python train.py --num_hidden_layers=25 --hidden_size=128 --num_attention_heads=4 --num_key_value_heads=4 --head_dim=32 --intermediate_size=512 --vocab_size=4414 --hidden_act="squared_relu" --norm="layernorm" --norm_place="pre" --norm_eps=1e-06 --positions="rope" --rope_theta=10000.0 --rope_fraction=0.5 --qk_norm=false --attn_scale=0.247 --bias="none" --tie_word_embeddings=false --parallel_block=false --extras=["some layers without attention", "paired heads", "gated attention", "a smear gate"] --init="uniform" --init_std_qkv=0.0389 --init_std_o=0.0055 --init_std_up=0.0389 --init_std_down=0.00275 --optimizer="adamw" --learning_rate=0.00225 --beta1=0.9 --beta2=0.95 --weight_decay=0.23 --lr_head=0.00495 --max_grad_norm=1.0 --warmup_steps=357 --schedule="wsd" --decay_fraction=0.9 --decay_shape="linear" --final_lr_fraction=0.02 --batch_tokens=[16384, 32768, 65536, 131072] --max_seq_len=512 --doc_mask=false --train_tokens=209900000 --max_steps=4717 --dataset="wikipedia_en"
Each number is 128 + 32 x the weight over its row's rms, rounded and kept within 0 to 255. Layers, rows and columns count from 0. Numbers have three digits each. The size before them is the row's rms in percent of the matrix's.

# layer 5 MLP down (transposed), 512x128, rms 0.0925, rows 174-199, columns 0-127
109:113136130122130175159132131104153132182094184123142120098145083120131159082129100077147141130129148141129136122192167096180129122077212139158101115155105111097123157149093177160134105168099148098123081146159089086118067151170079097055082133135165160122123150117106056132167105106153120133113131094105168081189085115080153152150116133104138052078135129090159156101161164133151140194179
098:085112183104160168149128132146137150101110070134165168133142158108147200132093119125127170129186204170051110139148106110158166153126129166114145065118172147177096098139077117154127095149084162161081140168110127059103165110106070110119163182068151143047072124096115090156110124102125120128165132115121139162099120102130119116117120095169093103159165093128128116107142053140144127156166
036:122155131128161115127108133170139127109064120126114110138114136135150155183104130135105134119116167156116164091132106131114061124122174156129134181161099189190120080126100118208144095131086189128059115124139118112116134109107139139147143132190168097139152143133244172143115118168132151202092161138134133180097134141188150114113105124118077115099147087062086077206164130110126112145094
027:108106166133129140152116132135150087139092158127127134141132137042146137181126073130115172158139164207136132126104119145120130145166113136128125118129123114136130035255125143160119128110082136129121091119148127130129101110115128128113112132150131128144113118137200068134127140109168138161115107186067133063054180119130104129133148189139115089132160159165127126131065066050107133119142
025:156098133147150163159087143124052140221124121132093155099113161117151126139177135159030129049114106138178085155086143183124152129070149136115098212120074116123105116171145133122094147098131141103100119100064129133197183112134153124053165168094153125118101118131163172113125118112150100154119132106105127152102099104115128084149109135132063152097164130124160141103152098117097161154162
027:119126188091120093098097094103079141132112119157115164129164107132122154128147116110125068202142115126157138102135103122069155157124169147119137140118128118131080135138112135124186125127115122106136161120124115155136175095117119149094138160125238115094110129104142251134165111077143149075102098189184098119204127158084069145119124127152126126133122137121157087057101114104132214101156
025:121130087144084151134145095160175145082114111133078104123091146121173122123149132115149173164085164118188175134121134176148107126100128128120134112101117163096107148141182130138084147119126107240117144162130166141113130072128135064126193141120080174088145126131135119127221122097134100097140125124163193182144117140124099123132150150206031132141127127178146100159127149112169121101062
124:116165130133166132159148136150167133093134132153118161168106110138096106188111181146104126159152095132111111101053182141147061165128118071127103115174144112124143086060111084178191126052163108177138083133110145120086151160145096098117132119125154128161145194047150158122128110118139144139103180095103123103110150115091165182081102091145155180157101115139118137208158117129093158082092
103:105118148110122145146180129130050132127074193131128164177104115152110133173128118133134097133113117100142135159166126151155154074086117127131121106117081159140133085119089137199112105172132167109071084138115158113154151190166167066055148122127135125122097122081124126159095115217157086124083145180139040154119132140107156138143155136139080111097122178170195156125075145145094152083133
113:183134115205117180071112109127156127115130094111070118142116158179108114137080168174083100106125135118132139138152153150135080125094099150108140114125098037117140060168173121170085139090141206139116151137161098157174178119164152051159173132079102097113145102125140144118144150177173148141106148094138112123157126095102126131100173132167077099087103148087160091137105161067172152120145
107:173153091143167145104101144130147116082121164129117090168117152095130121157114161143066160089061140127075168181175100120132132136142070150111119161122114168148177126101116174142054174097154097110070123088152145167115085187085164068125119096145124160126084134140139223171106182123110101125136145129096145149162120127123106095111151090115048117160111139127180175125088104107152108106182
107:144181099110102100174079128148124127197111107165115110130132149112096098077128117172113136076115127183119099112127115135116160132135140126132100014142114112160136104170055106123154154094125116112168068144091118174098120121160114119118176153097156081143056210146167114143084092153122144104100138091152130148104115174121180192126189144149118194096147153114155128129162108134194090107119
105:154114121065140179121170164116141191151164131117156122185101136108144110143151231061133104111087087126178132160104085085138166133106088128135130162132158112103110111129089136142120089132139077050105115113091161082127146133164169125114171160098139080159112087153122109125094108091175141117166069122140198124132143198142127091092101160160148117119110105166101200124108147134082184153125
116:112143162144129113119202163123097127092130124131122142121125124152139128172133112110129153129164102107141147108150247097082135134155129175103108127144179102159128132135144120139084134139128089139101167096100045103126062140110119098156163119165128122157114070161133100212089107134044135110113179135108141163116084151141086040102107124092090123164148187111131080134140164132187090161170
093:093165111086170089194091125116100137154139055141112138117121150090115137101151071157164140093159104137136148142129161123147203118101117114129184139143133134107181143111112137111128104125107131070054170107148066134095078107093052152124118043156185099167175137090144106146085139116148150148169121172126147127127165095107097109175106169105165055153149155145156157082120117127189152150149
111:114117221173128152114141129161153151110117130164065162110116117066155093126174177123095123128073171097134142136116119149117073148079103115098114134134189039117127148078107099089148116091129110106135166161142150106181082079111111083108141131124067134111120144117198142126136189126122177094150062154159134123119148108128094140139134142145063122192163191132147098138155145117130085151192
123:149107151123147120075159171121103148146126079112113156152127133069126111176147137129134106124115192146090110147145123164056074122131175129093077154074133131136093153058058172189215152129142096130160109211112121106157099135127120095120176132074147110144088151120103142159170149130047128124089166123143152148079144078110095127078136174171152116129162157123153096092165176146137130123120
112:140094116123131190175131097138159105113149104096069101027166092139123055087083095129200118152142088135115086133131093145110092108163158131139145124141169092121137136137120125160171087144084107130152149111119114104212143136143197140135137113145166079103098123106091059091162118141103139145185139179069180149171145108116102082171130089148146132189157150166135128148108125102181105137135
034:080169103176123174194140192126119090191074083142107129126112115111089138166109129206162108118110140115107142175162119113144130078109060151162109124163151109153075143190053113143117096171148118183148194108148128120159135138089108105144119131080094140087156130130138138127105144142122158130151102154126206150133068138104103094146107101123031131154108083122121136105149189103105118126163
110:114107169128100079105110139086165109108181133111099143159151137118131094124118129145099134184095145121121150089132146067128150215069146152119134055182122073097114115110139132093112141131133109123119164152171061125115113123140173099111086194121171110219126083130116102166127150164163106102129128113147160115050175146082161118151146192128174160088122113127105089071156139181145137067144
114:084099114111115034113146162112090126110146085150173157145153154153093126157089122120110165168113088119187094075143166144094147093149086138134107120065140144141142116140190138142182172113156104165177142169110140173142135140105123142188088120099121166084162125129130111072153140143125078107070136159112090154068149070147137135109121153177098053171111176120122159158070132194124117129089
105:162163144149099104114144087174153155127109127154153144112113144165063123138061111072160174173216187091122138106085136144096129153082175119142153106147172133153121096151160120114175143121154113133118170155186130161168135131091141118125192125116059117121215091125133133123080056089177088099146116107104108078057151116099168129093149092113074144121111120157124168094133123167129130104127
114:149153069124111106063211091173113108133115121085105170150136126155101132184133147146207131140186135099100116108106132094083078118110118115169086163117121127166072084150127161112141119143181149096087136185122151142140127137171146078159168130111143053133162156146192111142126129151108083164106136128093126120128114063111077145077175095185133119043132108104121120157134141108079137177142
104:190184075129137149149147094117173157135142083158145160124148151119124088155084177101161082125151093153161080107133113094127094150116084146179131088121099078106144141116145098083111120158103099188153109119164090161138126136164126115096092138141154120087189118083215148189138167177138158109080088130102074163091123094076155105086141130091078112155098189195131111096117158135143121112160
107:140144105140153125166068163106143111086110130101132186112090144156149056129133177135120157130121102162149118144121106077071091146166139187156145144164076133124092184155156166173115080073171166123129125061190114120134116190132198140142122154147168103071179129109144184093156092172101109140114108078116143090092123109113097177142121083096119118136147134146045113087115156136122115183125
110:123153110130130129103110098186083166116118143123131170104128103131100057102165135129135102138121130133186082137134115118106149132133093173219146181155137148185123073112112140151118069076135121081121060187156153168141114149106122197114118138217129138088144170102151113131143139149136139043123095153094084141124146160082176129190161090104101133113148103095120108136141198098121099086086
# layer 5 MLP up, 512x128, rms 0.0991, rows 175-199, columns 0-127
098:187119120140122103099174182137139088122199152052166170096153124108129096101110165132108125148108134110239080144122122134137123124141118149128120195094117133100100095122157087106159154160119075117143151125150087159214110136160198171138106095168093114156129125132155174118079152141104106112138163108129093151091126092170192098117110154077150138120139133113090083117122178128066117138066
039:140035124068196128046128161077098146079160129119186131100137119171147125173133120117116126099210148156144130163104131113161151113136072100091123118202138141131115127080138098121070153139101158192142125101125161207143124104105136140122100156093115155152068129156145149084103131088144128146078126141115089112146185107153147169140111201125122144134150098142115156125178119134100157177084
035:139074123107166086062155137053092119117130139123204125085117047172148111175083148146120114111178151147161108163132105105128175099143099100083203083147109109133092117091134095099113129181081142159129115131095122169133102093154133128108144114047111170186130214155127208119150129062184112098129146134146095160089152106139148135102107162123129157121145104143138122087126136152114139115143
036:125101107140157099092100173026097199114156117107202120005103099187134146152119121136104148126198168180137107139101079110145184112141092129112131139147107126099100145092150129099101134137121122139142123135108143192110107086156132188120117129131138150170098120151190142125114126096092132125080147147139081144129131080143148190128123180105152119073125102129127104053146175158125127143108
034:155049121097144154054125133096118110106149123085193110068072062201137126148125118135113120110171144130150139148116104092144237155128093141105155151146135130094079101076116125123058134131133123174149084074130141205138118103133142183129103147102109152088137144158162151114128153083183080138117164100122097142146155135133132145121117187144126140123165085108125153112142127177070162173105
031:109103127129137054096148120118095139115123134058210161105082094178167131132093114141109118094165139154149076151106113127120176114114107110109154164127139105129083150091119119115096150123082127183125047108140104151121121130061158159100072099103185146155141183138181142122191142035146102147135150125134095112122141120122114179135116155112115149108132089124136176093129117181053189152068
118:132136141133161056121148112118108156125096155067166111121146124165125145111121059113124107114139186120169107172087079188174197093196093184137132198101132104124078114130161158166138154148126170133127143058179157111109085138131120155061099112136140142128110125137129104119139145132158142085073145176179069120091110117093127111136151178124089153057091135125100124120078114117111096194166
101:133105056156112058096142175120149160134109093105137180136178142128158166145089120161131172147151151166110092116100112146134133134101124107082197097144099152105046154114176149120108142103138095202214133097142098182125066061184104174175069119152151158141099131159128144116161154085116143123105138068159139126107127109102123145132119157111109128116139134114067108108192159103143165083104
107:091098097121136126121101213125084168192126120153158133105103095167136138126109097139095182107137145129077103149146140087138151191112087167150151126117188156077099179144108086073135082164078130106121099140150106092109132104142126132130171121050109155136168119130152136168138098058131150113133108151170100075163164125197168104175105141138069180131123116092127172132072096152116198103131
102:183104140110208099079116100104107116153169111139170145155124120140188103146139096123132121137143164157210107050116146173112158177097155118081111126081089083124087135130174125132174134090118113159083058097159075110098124140100160149166217121126181093153198070135138146094125126106193106127112118107057085137122133120143172155118113147124136117131157128168111142119159140137135169156136
106:070117147151169051090138165087125106064159160123133147136189169118153143182152118048120132085154120122122152160133142112103197091158125104092202161126085134101103112080186104147136129123098138129130164076161110155167175086108161125181129154154079129106151089127175093136121136079121076122146129157185100087147121135167118094173083110152142145142128122187115143105074156097107118176131
104:092134139127122098043151128107161156115122156123143097144136162134138097164098099118119185105140135150066109171124122168141118120158116135126137158123147143182098129114085123126143170114127129147125073098109211230150090133137128164122079127110141191131059128091140204113159150130111142136155173092145098181080103053112152168116124114097105130119111091186134074138111130123123127132020
112:139097133107130120132153143125145139137192172169133092119155138165123063127130095157132162094127170157162133101112094087048146144105089142171101152048111116131133106116178070143051160052112106132093143102129149146102053162136136153124111074140099124139134110142152068124190127084144144135117116132098063116173193074170163150119139172119115094150092156216123138115128114117117154141162
092:115090196129102148101153133116179136086083219121123179151163166169167116127064137114135109114149166142130132144079164128105121181123075131107114149151105079124080127118186091174160117124140143140127094135107134168153148132145163166134145099075114158105043168130129179146134168112123100077124093095094106059090144163153146114163122125145101165088160083127110093119174112116046130139071
109:185115112112134126126112083075156108132146122144119122135141117183161164118119062177081150125150130154173146211158185102074131116107139088112147086082136175143143173096091094156124100110013184149139129149150102137098148164122132151110129107146109151110133167112150138104134164133100151081082169165135137140151119150111190188143078171046085127099119077131105132103164101113118167140090
124:169133125104097101092070092118074135068128164109141124114112152168112132207065143114126092131135109154209167150103114161145149132085099159163112106134157118085116117151199074147092146149118089192079113112135147175142131140180110158123118095118069119168115160114183166109109155077154153092148134166121100130103133152185223154146145130105089183089090133136128109083087127160113131123147
115:061124129104146118148148095112106161115137181130108172106103049135215155159088099131103116112128136123165117130112150095128151131128172095115124130173100122115095239126192112112089170130010139107143123158115138118051116159115101180120151143069101215105131161116091134128128111135098159160140114156130096126130132105105125114090143120111138143134153157114172136097163132144121205117164
037:102080127098143106109135082119113140091120128051230166094111122199135115160110126139042109132247163136145102132101114128128163106139120125002133126173136125109075173081139120109112130146072108147141113105119173162165151102134130143133122105089116169178185133123107140137161171065146150132135138155131071127110158149089121149135119161117159129105136132112129121119121113160100122137105
112:185107118091159124142138134139045134137200112132184124084125089146129110129147142127117093106134141151161111120105101113149121089164139082120177132112118092159126204112076112050137160086114140149123118165139103138130174078097142108127149091155107096122219149120146119098154083087091082115060142188136057174140158149166165113104091132117118102100139111114138169133134121192122110209159
111:170138097138112115139096084090112098153168113171172153101126151166151158141133071165145131073141156179114129114160118138078166087186097110149123169157161118139122163097155111100120063126063115177109106118082070111070125136121175169109156150115125131109119099109136208125123164030114160137126133112137141178123134085169126133107130168099145104067115116202125108092115108134121223142145
106:098133118102186054067182152102145135138102139109132120140098150167141128206138080112151091068129110189156123159112079129126165160142136140095162201137150140100099123106099122095055120107104187143107151111092155147112106144118131162126100126203177141099077160138164099118113090079136162129139188193137136105079138075102106139195135110084123112100087115113123115131117176097174129170132
110:127125149119197106118138161142160144082151169079150153122121143149087080136142140067057144059172122109169144121124157145129131114115117111145189117150170112097104146093125161121120111107146098173129084097146151128125071159082142155131143125106125154101125115109095146054133150077131112143083136089108100035174144133119135215156076129110088188195084112093098176095147188132145112139098
106:121073129102159103121118169088091096115134131140138127124108111117121079097102094163130182120137133167124185140156063181115177108114174136086146154127204096114132096027113107088126164045107097123105155097119125132111095113120122153151102089133118140172117158149113128079154103120141110127144135123063172125117128151119133195125120153074173093140127142130163095149142079247144175105158
109:168138098123163098129104139143085143133102136155138120156192032144159139132045136142121130137169129116132127150151113107172187112162148119053148104111110112081107179098205148095136128090132102177104122160100124112127049120151050171097121131106145114162098118108119078109155141115111101160116164133191123088068126117074156152142120132137146113093140136152157176060128082125121057125165
111:148107145121125077111132123106154136109129117161149138133179106170180112147179048173091111156196161199110120148130097120103129165167138121113143093153119125105141163128161083145120090152139142171134148122137081098058121057141111093162122100077099169239092085117152140148136090063095149138137128051098109158085130095201109143102153153102130160147124146155096148149117123105141172156133